config.toml
n_layer = 9
d_model = 768
n_head = 12
n_kv_head = 12
head_dim = 64
d_mlp = 3072
vocab_size = 8192
activation = "squared_relu"
norm = "rmsnorm"
norm_place = "pre"
norm_eps = 1e-05
positions = "rope"
rope_base = 41600.0
rope_fraction = 0.5
qk_norm = true
attn_scale = 0.125
bias = "none"
tie_embeddings = "early"
parallel_block = false
extras = ["local attention windows", "shifted keys", "normalized values", "value embeddings", "hashed n-gram embeddings", "capped logits"]
init = "uniform"
init_std_qkv = 0.016
init_std_o = 0.0
init_std_up = 0.016
init_std_down = 0.0
optimizer = "ademamix"
lr = 0.000192
beta1 = 0.9
weight_decay = 0.46
lr_head = 0.00703
warmup_steps = 246
schedule = "wsd"
decay_fraction = 0.869
decay_shape = "cos"
final_lr_fraction = 0.05
batch_tokens = 65536
seq_len = 2048
doc_mask = true
train_tokens = 881600000
steps = 13453
dataset = "wikipedia_en"
Each number is 128 + 24 x the weight over the matrix's rms, rounded and kept within 0 to 255. Layers, rows and columns count from 0.

# layer 6 MLP up, 3072x768, rms 0.0208, rows 1428-1463, columns 192-287
[[ 92 117 123  91  95 125 157 124 141 125 117 184 122 161 142 145 144 131 156 104 135 166 144 165 153 125 123 167 118 141 118 155 192 131 129 147 167  86 144 126 149 132 127 158 156 123 197 135  90 123 133 109 162 116 136 109 139 133 150  73  69 118 118 145 179 113 129 140 112 132 129 133 134  87 123 145 139 111 147 148 105 140 125  98 146 136 115 167 121 103 116 113 134 122 128 128]
 [145 115  99 181 127 101 129 121 144 140 131 151  99  70 141 125 122 115 131 132 167 138 124 111  91 136 161  88  87 128 116 167 137 122 132 126 140 161 129 149 116 110 127 117 114  70 176 118  93 126 108 102 131 149 149  98 137 144 105 144 131 122 122  98 117 139 135 130 153 156 137 130 155 149 102 145 117 135 169 158 123 122 135 115 129 169 123 131 117  95 162 159 122  74 145 156]
 [188 124 121 126 132 135 144 127 192 129 138 156 120  67 136 126 133 114 124 143 129 123 137 137 101 132 122 144  92 117 165 104 130 138 111 139 144  95 135 122 127 120  86 186 105 107 131 176  75  94  85 146 138 132 112 126  89 111 167  91 136 121 114 132 157 105  98 115 134 145  91  65 112 125 108 108  94 126 149 123 108 131 183 134 132 104 139 139 154 146 104 106 128 134 136 108]
 [126 153 138  84 163 134  91 145 160 119 146 148 138  98 104 154  99 104  83 117 156 105 139  77 106  75 142 145 105 100 148 141 143 140  92 132 133 156 132 100 129 118 106 134 116 125 101 115 119 100 110 132 117 105 159 173 132 115 140 121 111 125 121 156 108 105 148 101 115  93 124  98 152 148 112 174 162  92 149  94 148 161 107 127  82 162 102 113 139 126  97 154 105 157 144 150]
 [134 117 143 116 150 106  71 129 131 145 127 102 124 152 153 108 109  92 117 146 134 160 146 146 107 182 154 105 139 168  99  95 138 107 164  88 121 128 130 121 139 183 129 155 131 153 129 128 144 156  99 126 175 142 115 137 117 153  85 108 152 123 115 129 152 175 153 138 126 191 100 162 127 146 106 119 155 135 108  94 108 111 120 140 135 142 159 168  94 133  91 121 166 162 117  82]
 [110  69 139  96 119 128 115 161 141 163 124 168  98  90  76 141 147 128  90 118 118 131  85 118 133 155 101 126 133 127 121  89 104 102 113  88 127 144 119 111 110 142 149 134 142 119 145  80  50 131 148  85  89 146  98 154 106 134 118 117 149  79 136 101 124 106 165 139 112 136 134 122 108 156 148 157 141 103 146 185 110 132 171  96 123  86  99 105 133 166 129 125  83 112 116 110]
 [ 90  47 111  75 135 129 104 178 104 139 109 117 108 116 111 140  94 166 128 120  98  95 152 111 127 144  95 127 123 136 147  89 173  98 118 132 117 141 114 131 150 147 127 144 138 148 144  95 151 138 177  96 127 128 135 108 160 150 126  91  93 125 133 100 141  79  60 117 101 102 139 135 106 138  93  91  75 114 167 137 208 135 127 167 132 142 105 143  74 138 130 137 100 103 132 137]
 [179  81 153 168 148 110 131 108 156 165 153 117 100 146 121 116 131  98  93 130 127 148 125 103 115 123 145 134  83 179 100 148 148 112 106  95 153 124 161 114 155 136  94  89 134 105  97 152 102 126 134 130 124  76 129 150 127 122 143 146 170  92 109  93 122 106 147 157 118 181  75 132 110  91 128  84 118 116 140 117 118 140 131 123 151 124  87 124 154  49 127  82 155 136 140 116]
 [122 138 131 152 105 137 114 140 161 110 133 135 165 111 117 168 184 168 142 135 132 111 116 126 114 129  72 147 129 167 109 167 122 171 108 137 130 136 119  92 166 165 164 115 108 135 115 142 107  93 139 151 112 159 126 148 180 118 124 123 156 132 157 121 108 140 127  97 128 116 152 105 117 133 153 193 128 151 154 121 147 151 194 147 109 127 113 168  81  98 123  96 139 125  96 121]
 [144  98 114 147 100  79 103 100 105  98 140 118 123 121 121 108  64 118 121 115  72 164 122 139  94 137 116 139  47 159 128 130 131 115 128  77 174 173 100  65 141 152 163 142  92  90  79 145  83 118 115 110 144 160 168 182 138 200 124  84 108 133 120 109 178 145 112 130 135 134  95 157 125 139 126 129 113  97 141 114 123 125 121  87 136 144 147 120 114 116 147  90  75 100 135 143]
 [140 117  67 155 130 132 116 147 125 137  80 128 143 115 131 124 160  99 139 116  90  96 160 117 151  98 123 137 104 140 108 106  68 122  85 101 141 160 177 149 126 171 149 137 165 102 156 156 115 123 124 105 140 173  97 209 135 119 118 101  69 139 120 118 121 102 140 100  93 141 125  94 133 143 126 112 136 121 140 124  98 158 119 150 109 126 147  99 127 105 159  90 153 174 139 157]
 [159 154 125 137 128 123 120 125 183 137 108 116 100 131 165 137 130 120 105 105 158  95 120 125 148 118 147 167 139 124 132 125 107 129 159 103 147 135 160 153 149 122  88 154 138 158 148 127 111 145 144 132 124 111 112 111 116 105 173  87 152 132 121 106 124 177 143 142 151 110 148 141 136 109 144 146 154 132 117 144 128 130 119 168 115 142 101 152 109 140 121 112 146 175 122 149]
 [122 111  96 155 169 140 144 114 141  95 179 119  91 127 124  81 106 128 103 161 125 131 113 138 105 162 120 193 157  91 147 103  99 119 116 119 162 141 118 135 137 118 162 164 126 121 122 162 179 145 101 153 166 125 122 138 173  99  92  91 115 150 118 120 106 112 155 109 128 142 155 119 109  99 141 154 152 149 141 134  71 110 101 103 110 103 128 126 127 131 168 119  87 139  97 113]
 [125 125 141 146 135 119 146  77 124 138 176  68 144 131 125 138 123 123  97 127 185 101  93 127 133  50 154 133 125 126 136 115 149 110 149  74 177 154  86  92 146 116 149 152  87 107 145 130 141 141  91 120 113 143 131 171 127 146 145  97 147 110  85 108 138 122 144 114  58 121 108 146 142 137 145 110 112 100 146 159 156 135  78 140 130 108 148 137  92 110 136 123  97 156 125 120]
 [146 104 138 119 160 140 123 155 119 110 138 142 105 119 144 178  94 148 137 125 107 130 141 118 160 149 123 157 140 122 117  92 119  83 132 177 127 113 135 130 110 106 116 131 141  93 145 147 128 119 132 103 105  88 180 147 134 152 161 120 104  93 133 118  95  93 122 154 115  92 141 145 127 143 127 142 138 121 132 153 143 149 155 155 145 139 151 118 123 129 127 128 119 126 154 175]
 [137 137  98 125 136 132 165 119 153 127 114 161  87 104 132 166 120 158 136 107  91  96 110 109 171 130  90  89 147 152 178 125 126 141 177 141 155 155 147  97 122 133 101 117 104 121 167 135 106 176 132 127 138 124 149 129 165 138 116 137 155  95 130 114 124 131 100 151 173 136 120 167  99 150  94 134 176 118 168  80 103  98  93 130 110 172  62 192 128 132 121 161  96 129 133 113]
 [168 144 114 111 114  87 115 139 131 127 130 140 151 166 147 122 162 152 148 142 107 145 141  89  97  87 152 121 118 136 123 109 113 151 156 144 127 100 153 137 120 157 125 129 118 136 109 110 133 136 146 100 134 120 191  88  86  94 118  99 136 151 163 111 173 130 130 121 132 127  76 129 156 137 136 153 113 134 102 143  99 146 145 109 120 144 110 137 141 113 121 120 137 147 129 117]
 [161 164 134 145 118 136 131 116 156 102 110 148 121 123 113 125 141  95 112 174 157 118 126 144 141 139 145 130 115 160 133 132 150 140 132 130 138 114 105 139 137 123 150 135  84 123 107 125  97 130 119 119 122 143 181  92 104 110 115 104 130 123 181 139 157 110 109 137 131 126 106  89 136 159 128 117 143 126 140 118 130 112 112 156 156 124 119 106 128 115 124 162 109  93 131  92]
 [162 151 107 153  90 182 187 114 144 136 115 110  97 125 159 124 141 126 172 152 148 143 131 123 121 105 157 114 132 120 103 134 139 106 180  96 149 145 140 124 111 125 123 141  79 163 108 167  88 139 125 111 173 107 118 111 136 112 132 103 134 123 117 163 135 123 128 158 139 131 150  68 155 104 141 135 135 141 150 135  78 129  98 196 133 140 132 118 152  98 116 129  98 129  97 142]
 [146 192 119 124 122 127 156 179 115 136 147 137 112 103 118 125 144 149 136  96 142 110 125 150 112 126  85  96  83 131 148 126 132 110 214 127 148 127 148 152 150 125  72 105 134 151 137 125  86 101 165 116 103 132 115 165 156 116 153 128 138 150 135  96 161 156 138  81 102 132  87 119 108 175 130 153 189 143 116 104 167  99 119 103 109 151 111 116 116 109 118 107 120 131 152 174]
 [114 138 160 178 160 157 155 123 145 117 101  88 138 182 145 115 162 144 111  92 102 163 167 139 157 120 167 131 148 155 117 106 151 121  95 116 144 103 125  86 141 138  83 122 108  69 129 138 119 151  80 115 114 116 147 174 128 138 120 126 121 107 140 126 105 121 100 116 148 116 148 107 165 155 127 110 155 105 150 162 110 110 144 109 154 130  99 161 149 120  93  90 158 156  86  97]
 [ 94 124  91 166 129 121  85 157 135 128 121  81 164 112 120 152 132 103 104 127 152 139 151  97 116 110 168  69 113 125 112 152  85  86  94 158 127 108 135 112 135 125 159 123 110 129 130 130 120 132 140  83 121 127 119 110 132 145  74 119 139 136 120 146 174 116  87 127  62 120 146 117 140 129 154 152 135 106 149 120 135 120  92  95 132 111 135 139 132 102 123  80 118  99 165 122]
 [144 145  77 151  83 143 139 112 124  95 118 128 160 148 118 154 157 125 157  91 150 148 104 105 147 129 105 147 129 181 161 178  89  77 154 154 123 180  96 125 126  96 113 136 157 142 141 139  99 166 122  93 102 125 128 166 145 123 141 135 116 118 158 121  91 119 122 141 101 124  93 131 144 145 116 131 143 116 115 147 117 140 146 161 107 134 108 176 109 153 125 143 105 122  89 100]
 [123 158 179 138 164 137  97 137 164 112 102 147 145 103  94 117 127 142 110 127 108  99 120 176 166 134 140 136 136 123  91 110  93 104 144 158 107 104 154  98 126 124 124 116 134 117 106  96 115 128 142 122 191  88 117 123 135 132 154  81 117 113 145 104 140 149 124 109 138 157 120 113  88 149  94 148 132 169 125 119  61 131 134 139 125  92 113 163 169 162 123 102 120  93 154 163]
 [135 145 131 122 131  99 145 112 155 165 115 153 155 136 117 120 108 148 119 123 147 111 122 132 126 139 149 113 132 129 125 153 132 142 154 134 143 146 161 146 135 135  80 176 107 118 126 136 149 160 109 102  89 106 147 133 139 125 155 101 161  99 174 145 130  85  90 138 123 136 112 171 131 127 109 104 136  97 131 165 139 120  94 127 113 144  94 134 137 129 104 129 100 128 108 126]
 [ 94 106 126 135 153 179 146 125 149 147 150 126 145 172 131 138 137 126 124 120 104 113 141 154 177 133 178 105 114 154 123 142 112  99 178  98 176 142 107 170 121 147 134 113  77  88 127 132 108 171 139 153 132 182 101 178 152 139 148 134 140 145 105 128 105 172 113 145 144 135 114 136 134 138 120 163 119 143 152 105 151 122 136 100 167 180 139 159 100 123 138 150  95 116 154 140]
 [126 124 132 129 110 126 116 142 127 163 159 103 117 161 142 128 145 146 100 142 176 112 157 106 109 130 106 173 165 151 166  87 137 120 123 160 175 139 124 130 152 118 101 148 148 146 114 141 106 129 131 127 101 107 185  87 111 121 134  83 160 107 105 120 135 140 131 157 157 135 101  98 107 130 126  89 158 122 113 173 135 114 135 113 118 143  89  97 135 101 125 121 109 134 123 159]
 [116 149 130  91 143 154 168  99 125 105  86 136 153 107 125 149 109 126 103 105 153 145 113 110 102 167 104  83  96 116  89  98 160 105  97 103 121 127 143 133 120 143  95 120 161 121 102 111  98 149  97 120 179 158 145 139 119 128 121 125 104 107 142 118 136 122 113 133 139 137  65  94 102 135 116 158 144  91 133  99  76 150 104 132 156 124 151 129 129 158 163 116 106 168 131 144]
 [115  85  97 106 123 106 121 188 114 110 128 114 123 107 124 103 121 198 122 129 110 113 101 119 141  80 143 106 123 139 154 128 119 115 140  73  77 100 111  83 111 136 122 148 155 156 128 115 162 107 137 113  82 145 112 112 106 138 133 112 157 141 107 128 100 108 140 168 127 126 153 107  93 118 101 121 105 161 131 123  97  85 109 151 131 119  74 100 141 111 117 106 144 126  95 137]
 [111 171 124 131 114 167 110 146 132 137 140  88 140 112 156 150 101  94 137 125 142  79 136 153 171 134 138 177  98 104 141 151 117  73 114 139  95 120 169  71 144 135  96 116 135 123  80 100 158  96 141 100 133 130 151 150 135 108 103 113 127 155 112  87 173 105 135 138 120 164 156 137 111 137 120 131 137 128 131 161 114 151  89 134 134 102 103  57 120 179  98 131 120 119 168 150]
 [149 106 145 122  93 184 111 151  94 121 126 132 124 141 146 117 118 130 145  93 146 148 149 135 167 129 137 161 126 104 138 100 159 101 166 118 122 114 113 116 101 129 154 113 178  94 121 113 113 153 113 142 129 110 138 179  83 167 147 120 138 148 133  66 107 133 141 146 178 108 137 127 144 168 132 158 132  93 123 131 136 107 125 145 155 121 104 132  76 102 160 102 147 111 104 111]
 [126 131 114 135 127 150 128 130 158 185 133 150 116 118 132  97 156 107  88 134 134 167 103 157  99 130  99 121 106 123 119 109 110 131 178  92 125 179 135 116 160 114 148 135 131 144  88 148 104 128  84 141 112 139 106 133 127 148 148  67 114 108 111 113  84 109 149 143 107 128 158 152 152 151 126 150 111 152 106 158 116 149 122 147 114 113 109 132  92 157 133  93  79 151 131 156]
 [126 181 148 161 119 117 130 130 136 112 154 132 132  96 120 137 106 135 157  98 114 101 135 176  90 131 160 114 128 126 131 112 108 155 159 128 138 164 153 150 108 112  96 131  78 113 115  76 138 153  59 139  97 149 125 139 190  92 148 121 137 132 150 140 143 122 133 173 143 163 141 153  92 134 142 176 120 140 120  76 103 149  73 146 138  81 164 130 165 109 149 110 143 155 115  79]
 [122  76 121 143 115 119 162 164 137 138  86  85 152 112 164 130 128 149 130 135 147 108 159  87 118 132 109  92 128 122 159 132 122 147 191  80 160 160 109 140 139 150 156 100 120 156 143 179 141 104 123 124 166 142 128  99 149 173 166 135 113 120 149 132 180 101  92 122 151 128 164  83 125 112 124 117 150 107 168 123 128 166 138 151  93 156 115 135 175 124 138 105 112 125 141 147]
 [108 144 108 120 154 154  85 152 147 124 112 136 152 123  89 140 130 132 136 154 145  74  92 123 168 137 102  84  89 147 145 143 114  87 114 159 114 148 179 111 126  95  86 145 101 135 109 104  84  94 112 128 135 152 137 132 115 143  97 119 105 118 105 143 166  97 124 107 144 105 131 126 118  96 140 127 119 182 156 130 149 130 156 142 121  79  73 139  99 144  98 124 136  76  98 103]
 [123 146 105 135 129 125 102 115 141 144 115 151 142 101 109 174 106 135 149  69 112  62 126  76 160  88 128 127 125 101 116  99 109  96  72  77  99 153  95 132 133 179 106 100 142  96 168  97  92  79 111 123 152 146 178 119 121  95 189 102 168 159 122 119 135 121  79 156 113 136 163 111  76 123 156 110 108 124 137  88 167 131 124 104 119 110 130  96  68 113 135 100 131 112 109 125]]
# layer 6 MLP down (transposed), 3072x768, rms 0.0169, rows 1428-1463, columns 192-287
[[104 130 141 136 119 146 132 206 191 105  98  74 109  93 124 117 124 158 136 154 130 117 126 152  85 116  92 196 151 125 160 122 145 140 134 116 144 130 167 124 139 186 168  89 135 142 130 144 114 114 130  88 131 102 132 124 127 132 109 113 166 138 134 174 112 137  98 159 125 161 150 163 118 151 144 129 106  97 129 132 159 157 122 104 110 114 118 159 148 127 128 142  98 177 187 151]
 [ 92 133 132  94 131 168 126  96 110 142 157 109 153 173 126 127  51 139 126 103  97 102 131 173 138  51 132 134 141  82 121 142 121 114 147 180 119 158 134 131 129 144 158 137 142  87 142 142 123 147 151 142  85 117 146 114 123 129 123 136  89 158 134 141 135 162 122 136  94 123 146 158 149 120 112 147 127 134 118 107 157 120 142 104 103 118 120 122 114  90 107 159 117 110 118 160]
 [169 138  93 135 147 127 129 157 165 102 110 100 120 134 122  86 150 137 116 155 151 125  98 120  93 119 170 108 103 128 164 157 182 122 138 137  99  75  96 128 129 150 138 126 151 124 137 137 126 111 141 162 157 117 103 141 141 138 128 143 122 133 114 118 122 145 118 149  75 149 114 119 137 103 148 103  91 133 145 135 138 134 148 105 112 135 156 146 124 122  88 159  96 119 132 128]
 [124 140 118 146 125  99 164 115 143 123  98 149 150  99 115 216 120 156 144  78 120 124 153 112 130 134 153 157 178 151 190 113 116  86 124 110 125 108 155 132 141 143 142 121 135 132 145  90 135 147 140 139  84 145 136  54 139 130 113 160 125 134 138 119 147 114  81 106 134 103 161 100 125 130 160 151 119 101 155 140 167  83 110 141 122 161 137 187 140 145 131 125 118  95  93 111]
 [123 142 116 136 121 135 109 133  92 123 171 116 122 171 103 130 125 134 122 148 111 180 130 125 109 119 128 120 148  82 135 121 139 135 136 113 164 160 165  93 149 130  96 131 152 120 149 112 104 154 116 179  93 124 129 137  93 130 146 191 108  80 112 150 172 130 123 116 128 152 136 104 148 102 118 154  84  94  94 157 133  96  86 161 133 136 151  77 120 129 131 159 133 129 130 126]
 [138 138 155 120 130 140 115  81 160 136 146 148 153 133  97 124 135  91 139 128 124 194 103 113 154 143 156 106 135 104  98 141 126 174 120  98 118  80 108 124  85 146 144  86 172 159 109  90 115 165 119  89  97 138 115 146 144  97 145 153 163 117 106 135 105 136 130 100 121 132 147 127 119 177 132 128 137 209 135  69  80 142 133 128 138 104 130 149 111 115 142 144 106 133 124 147]
 [151 117 136 119 139 160 148 102 111 138 136 131 144 152 120 125  81 141 177 142 152 122  91 166 148 122  96 148 118 115 104 131 134  96 149 136 112 141  83 114 106 159 146  91 105 140 129 122 107 156 147 108 143 163 108  93 127 126 151 117 166 121 105 175 142 136  81 129 137 146 159 108 103 166 145 148 119  71 137 137 121 105 143 131 152 110 131 141 106 122 124 143 122 149 110 150]
 [ 97 111 148 148 112 149 153  90 117 147  79 137 145 149  99 160 126 104 164 121 146 138 128  91 162 127 115 112 160  86 147  98 110 148 114 146 102 135 156  99 133 136 119  63 123 145 146 149  98 158 126 136  96 150 131 122 154  85 145 152 133  87 112 105 148 105 129 147 146 141 123  99 173 109 108 156 106  92 153 176 155 118 154 126 102  96 137 112 131 115 152 111 126 137  89 152]
 [105  76 152 133 148 161 143 101 116  90 160 111 106 125 137 137 138 128 148 152 139 117  78 157 180 148 130 113 100 108 189 134  99 145 143 135 137 144 104 130 109 140  96 164 120 165 149 161 156 129  93 140 138 143 134 141 157 135 124 115  96 149 105 145 128 146 132 154 142  89 118  90 115 119 143 141 124 115 128 154 122 124 117  92 102 156 168 138 117 110 102 103 128 157 143  95]
 [113 127 139 142 136 131 131 121 128  97 168 128 136 108 120 132 119 150 135  84 101 140 118 148 131 110 117 119 148 142 137 187 114 108 163 111  88 176 117  91 108 133 147 135  90 110 102 163 112 117 151 167  81 163 124 122 102 199 116  97 150 143 125 140 114 149 153 114 149 163 106 105 140 118 138 151 117 122  95  92 135  63 147 108 163 130 173  98 145 126 130 117 120 148 146 146]
 [126 113  85 132 142 156 125 109 142 115 134 186 123 121 162 153 124 137  87 117 100 114 119 169 168 102 112 170 157 151 146  90  97 125  94 106 101  96  88 119 137 157 154 108 128 143 120 159  98 158 155 158 128 123 145 103 153 152 130 111  72 208 158 128 144 119 149 134 141  75 107 102 140 154 149 111 125 133 137  95 116 163 107  86 129 120 161 157 120 128 130 136  76 133 106 132]
 [142 105  89 116 161  95  83 147 112 113 115 113 151 124 123 139 121 162 148 166 121 152 109 138 158 125 111 125 153 130 132 126 124 116 129 103 169 194 102 133 159 115 124 122 128 134 114 162  80  76 104 151 129 112 113 160 153 137 135 140 122 119 163 173 116 124  90 126 125 148 113 112 104  92 137 106 113 123  73 139 114 157  78 144 106 121 172 141 112 121 114 164 140 154 119 162]
 [ 94 128 144  92 109 125 145 136 114 119 122 128 111 110  91 144 137 151 178 145 165 125 125 117 144 135 125 132 132 120 133 116 116 121 121 143  84 116 125 117 162 149 138 158 135 119  86 132 149 137 192 139 129 111 162 140 106 159 126 130 102  93 107 126 147 119 156 136 139  97 103 119 117 113 203 150 116 150 130 112 130 133 138 143  87 153 160 136 157 166 130 155 132 118  88 126]
 [134 148 120 118 127 119 175 140 119 119  98 111 134 118 121 139 148 129 146  80 100 150 172 181 110 146 144 112 126 127 128 129 129 122 127 107 108 155 120 128  87 158 133 138  65  99 143  96 130 142 100 139 105 124 134 118 136 175 136 127 117 113 130 147 131 186 139 102  93 109  97 115 148 109 132 120  69 158 144 100 147 105 126 146 100 127 119 150 141  97 147  90 104 104 133 101]
 [ 94  75 158 101 179  78  92 183 122 108 153 126 143 164  85 156 129 118 153 128  76  83 160 106 145 155  89 150 144 125 126 125 144 134 153 124 167 173 139  96 110 105 117 132 129 123 159 166 107 123 135 169 120 111 167 128 140 150 148 142 102 129  86 143 147 111 142 148 105 119 168 130 148 111 137 124 110  90  58 129 147 126 178 112 125 153 138 105 124 131 106 100 138 179 179 118]
 [155 123 145 142 161 195 110 140 149 171  85 120 126 106 110 115 133 148 142 105 119 130 134 154 159 145 114 152 158  83  96  87 122  42 112 118 124 180 120 106 107 127  94 135 105 114 141 179 127 167 144 177 114 165 137 129 164 130  88 138 106  97 119 107 130 119 165 140 133 122 133 149 147 137 110 110  97  81 112  90 144 128 105 118  50 144 114 153 131 120 141 119 114 125 182 109]
 [122 129 174  86 151 175 120 159 100 140 123  73 115 154 134 141 120 133 197  89 145 123  79 151 138  80 150 105 116  93  88 114 112 133 187  98 105  82 138 145 150  92 110 117 134 112 125 107 141  84  97 126 103 138 118  98 122 158  84 156 140 138 133 121 148 112 151  91  98 105 128 130 167 148 141 120 102 124 127 113 139 160  94 114 139 138 136 158 132 130 112 117 135 135 144  62]
 [104  97 147 127 145  96 156 128 110 111 148 141 190 127 151 136 115  96 133 130 132 125  92 111 140 115  97 156 144 138  83 133 146 115 171 136 136 132 158 120 117 116 125  96 114 141 117 113 116 151 154  94 121 146 106 146 165 116 120 124 104 133 105 163 118 176 146 108 105 136 130  90 118 108 153 126  79 138 101 143 140 107 124 139 113 132 119  95 171 130 110 146 135 140 107 129]
 [170 114 137 132 129 160  75 131 151 133 150 132 172 157 132 104 177 124 158 125  89  86  94 126 123  93 142 143 135 174 111 155 135 116 131 137  96 152  90  95 115  96 127 126 164 127 127 104 143 172 179 173  86 112 142 113  98 151 133 128 123 115  55 130  91 104 138 176 123 118 174 138 121 167 124 123 109 112 109 165 135 133 113 108 147 112 125 118 122 150 156 151 156 105  97 148]
 [147 152 169 157 149 151 122  73 123 104 166  84 113 127 129 137 108 139 135 158 129 121 129 133 151 135  66 128 115 119 116  76 172 157 137 107 130 127 143 174 141 111 130 158  81 199 129 171 154 155 172 126  95 115 136 109 140  90 132 127 139 119 121  89 156 105 139 171 149  88  98 166 159 177  67  85 128  87 144 118  74 145 135 106 142 144 129 103 115 123 107 111 150 136 204 122]
 [132 138 122 140 141 148 125 163  92 168 167 153 171 165 129 101 163 141 135 147 142 159 108 152 104 140 101 168 138 140 114 111 145 128 124 137 136 150 148 149 130 114 120 118  89 102  98 142 158 151 113 129 169  95 127 112 105 124 148 154 108 126 138 133 147 192 122 178 131 156 105 140 139 146 135 130 117 102 100 100 124 136 131 118 163 149 113 151 147 110  69  95 115 115 184 130]
 [ 93 127 145 140 172 146 171 129  66 135 148 120 120 138 108 126 136 166  99 158 152 168 147 139 145 179 139 138  84 101 187 121 135 133 132  91 159  91 146 132  98 104 156 119  74 131 135 112 150 131  88 105 143 123 108  51 115  96 166 118 149 162 141 107 128 180 157 161 131 106 129 178 115 118  57  95 143 124 143 102 120 113 138 131 132 135 119 136 116 137 177 119 113 151 144 155]
 [173 162 109 114 102 153 156 122 116 147 142 116 138 156 132 120 134  96 140 137 128  79 107 118 133 140 166 155 102 151 149 119 154 130 165 150 120 101 152 166 115 102 144 132 157 109 136 127 114 192 145 166 113 133 120 158 131 104 139 148 120 122 147 162 123 106 124 141 125 131 161 152 127 129 118  97 144 126 112 143 129 115 130 109  97  77 140 140 130 115 163 146 156 103 139 137]
 [138 128 140 134 146 101 131  80 113 125 135 106 139 154 144 156 152 130 144  93 136 121 127  99 151 103 114 145 108 172 167 130 136 117  94 120  98 130 108 107 164 114 128 137 172 142  92 128 154 128 129  94 131 116 126 132 118 130 156 124 146 122 116  98 131 108 153 126 100 199  93 136 166  91 126  98 157 114 120 128 188 154 100  77 163 141 136 110 159 127 146  74  97 139  96 104]
 [132 163 146 141 130 122 109 152 184  86 164 152 138 104 107  98 116 174 119 123 148 137 140 129 170 116 134 113 156 112 115 142 158 150 164 140 150  89 128 123 138 124 110 123  98 157 135 102 120  87 102 159 130 145 159 142  99 132  93 157 122 129 138 123 103 172 196 144  88 157 115 103 113  89 145 139 132 114  96 142 126 108 174 135 142 102 140 108 133  81 116 132 144 111 147  93]
 [136 148 126 148 148 121 120 128 146 120 143  92 110 127 109 183 177 101  89 114  93 163 139 175  96 113 112 136  99 115 130 138 102 120 121 126 125 129 115 126 118  90 122 141 119 185 143 148  81  95  83 131 161 129 138 139 114 153  93  94 106 130 128 143 135 113 112  79 150 116 117  96 147  71 120 130  65 127 136 107 159 145 107 119  99 116 105 120 129 107 114 107 119 113 130  94]
 [101 116 121 153 135 129 154 101 107 123 107 125 151 139 138 107 144 137 141 108 124 131 107 147 168 130 149 104 116 131 141 114 105 158 108 109  89 129 144 173 164  67 128 109 103 127 151 121 151 119 135 147 149 131 140 172 107 126 125 125 106 118 110 134 102 138 155 109 118 144 160 116 127  79 127 107 140 127 126 114 119 109  84 117 134 151 111  99 126 111 144 157 124 140  99 126]
 [107 107 135 110 126 123 140 118 174 116 119 145 131 111 147 126 118 128 141 138 165 104  99 124 136 114 118 121 127  94 112 117 146 138 151 145 138 107 126 113 106 125 155 136 122 138 111 118 114  81 123 155  98 129 131 130 111 133 149 118 136 133 103 155 116 130 132  63 123 140 185 152 122 103 103 129 113 146 129 129 113 170 124 116 138 135 110 127  86 112 109 108 111 131 127 130]
 [100 112 152 118 125 101 148 154 131 140  99 124 123 128 115 155 129 126 147 156 139 100 109 101 111 140 132 127 140 180 147 130 102 130 138 155  95 141 161 132 127  85 173 100 154 162 112 106 126 118 105 194  93 121  90 132 150  94  80 135  99 121 113 146 150 138 121 127 139 154 123 156 141 137 154 161 146 106  70  91 120 131 108 171 139 124 101 109 117 157 113 107 128 136 133 140]
 [113 163 152 153 145 169 105 122 159 170 147 175 150 128 134 188 111 144  63 174  85 130 121 162 142  96 141  99 111 151 171 137 158 134 130 113 143 143 161 142 171 108 159 109 150 141 102 137 155 113 120  87  88 139 118 109 109 173 140 119 113 164 121 120 145 104 175  91 113 168 139 148 147 167  97 100 107 132 129 140 125 158 156 116 120 143 164  80 117 169 140  86 122 119 135 121]
 [133 103 113 121 137 103 135 132 125  87 143 140 140 117 136 131 171 130 125 138 120 133 100 121  69 101 121 154  94 145 168 143 128 136 165 111 141 103 126 114  79 154  99 147 158 145 155 136 124 166  97 120 121 101 130 152 165 136 114 109 117 166 114 166 125 138  88 126 107 140 113  96  90 111  99 109 148 103 122 135 115 137 157 172 120  91 135  99 144 108 135 133 168 156 126 142]
 [123 125 100 110 108 151 154 118 124 100 128 134 107 100 168 115  96 142 132 141 127 147 126 125 144 139 123 123 181 151 144 159 173  94 106 156 120 114 169 121  99 125 126 144  81 116 107 114  87 133 152 133 127 105 165 127 125  92 135 136 130 155 127 157 137 109 113 138 127 157 132 149 126 135 106 110 125 107 135 105 146 134 123 158 115 128 128  91 118 110 167 116 197 115 136 178]
 [140 117 156 112 156 150 113 110  79 135 160 148 115 105 125 156 170 152 124 110 123 132 128 132 142 118 205 147 121 128 164  83  89 127 158 125 184 130  79 129  93 110 123 116 132 126  88 109 113 131 137 104 152 119 106 152 154 138  93 143 117  98 182 138 153 131 144 170 169 161 128 138 116 135 135 108 164 133  94 108 148  66 125 122 149 136 129 105 124 133  99 113 145  83 130 134]
 [125 126 112 168  72 124 130 104 138 135 130 129 130 122 104 130 113 182 124 154 129 144 117 119 137 153 143 123  87 117  97  97 109 105 175 170 150 160 149 114 133 146 123 135 146 149 144 156 140 157 147 149 134 129 124 107 121 163 101 124 127 132  77 109 150 128 132 111  85  77 139 140  91 149 124 126 149 178 140 100 158 162 141 104 140 136 108 120 158  98 139  96 146 120 154 128]
 [125 110 126 151 134  83 129 140 121 130 143 144  99  97 136 119 150 137 117 122 140 122  92 134 133 134 128 134 142  76 138 111 115 131 109  99 110 107 144 142 123  92 141 119 124 149 152 164 149 155 110 147 102 142 110 128 165 135 112 169 123  94 139 168 114 135 125 172 158 133 126 105 116 140 103 123 139 109  59 148 134 117 152 115 133 110 129 156  84 121 137  93 106 112 128 129]
 [121 132 112 145 109 143 115  98 160 132 113 116 181 117 118 107  92 119 162 114 140 124 135 111 144 113 142 114 129  99 101 152 144 134  98 115 128 119 131  75 125 169 140  94 165 147 170 138 127  97 142 110 106 141 137 124 131 148 107 120 118 127 100 150 162 136 136 144  96 129 162 143 138 152 152 135 137 133 104  68 148 146 120 132 133  87 160 115 130 158 146 135 151 137 128 103]]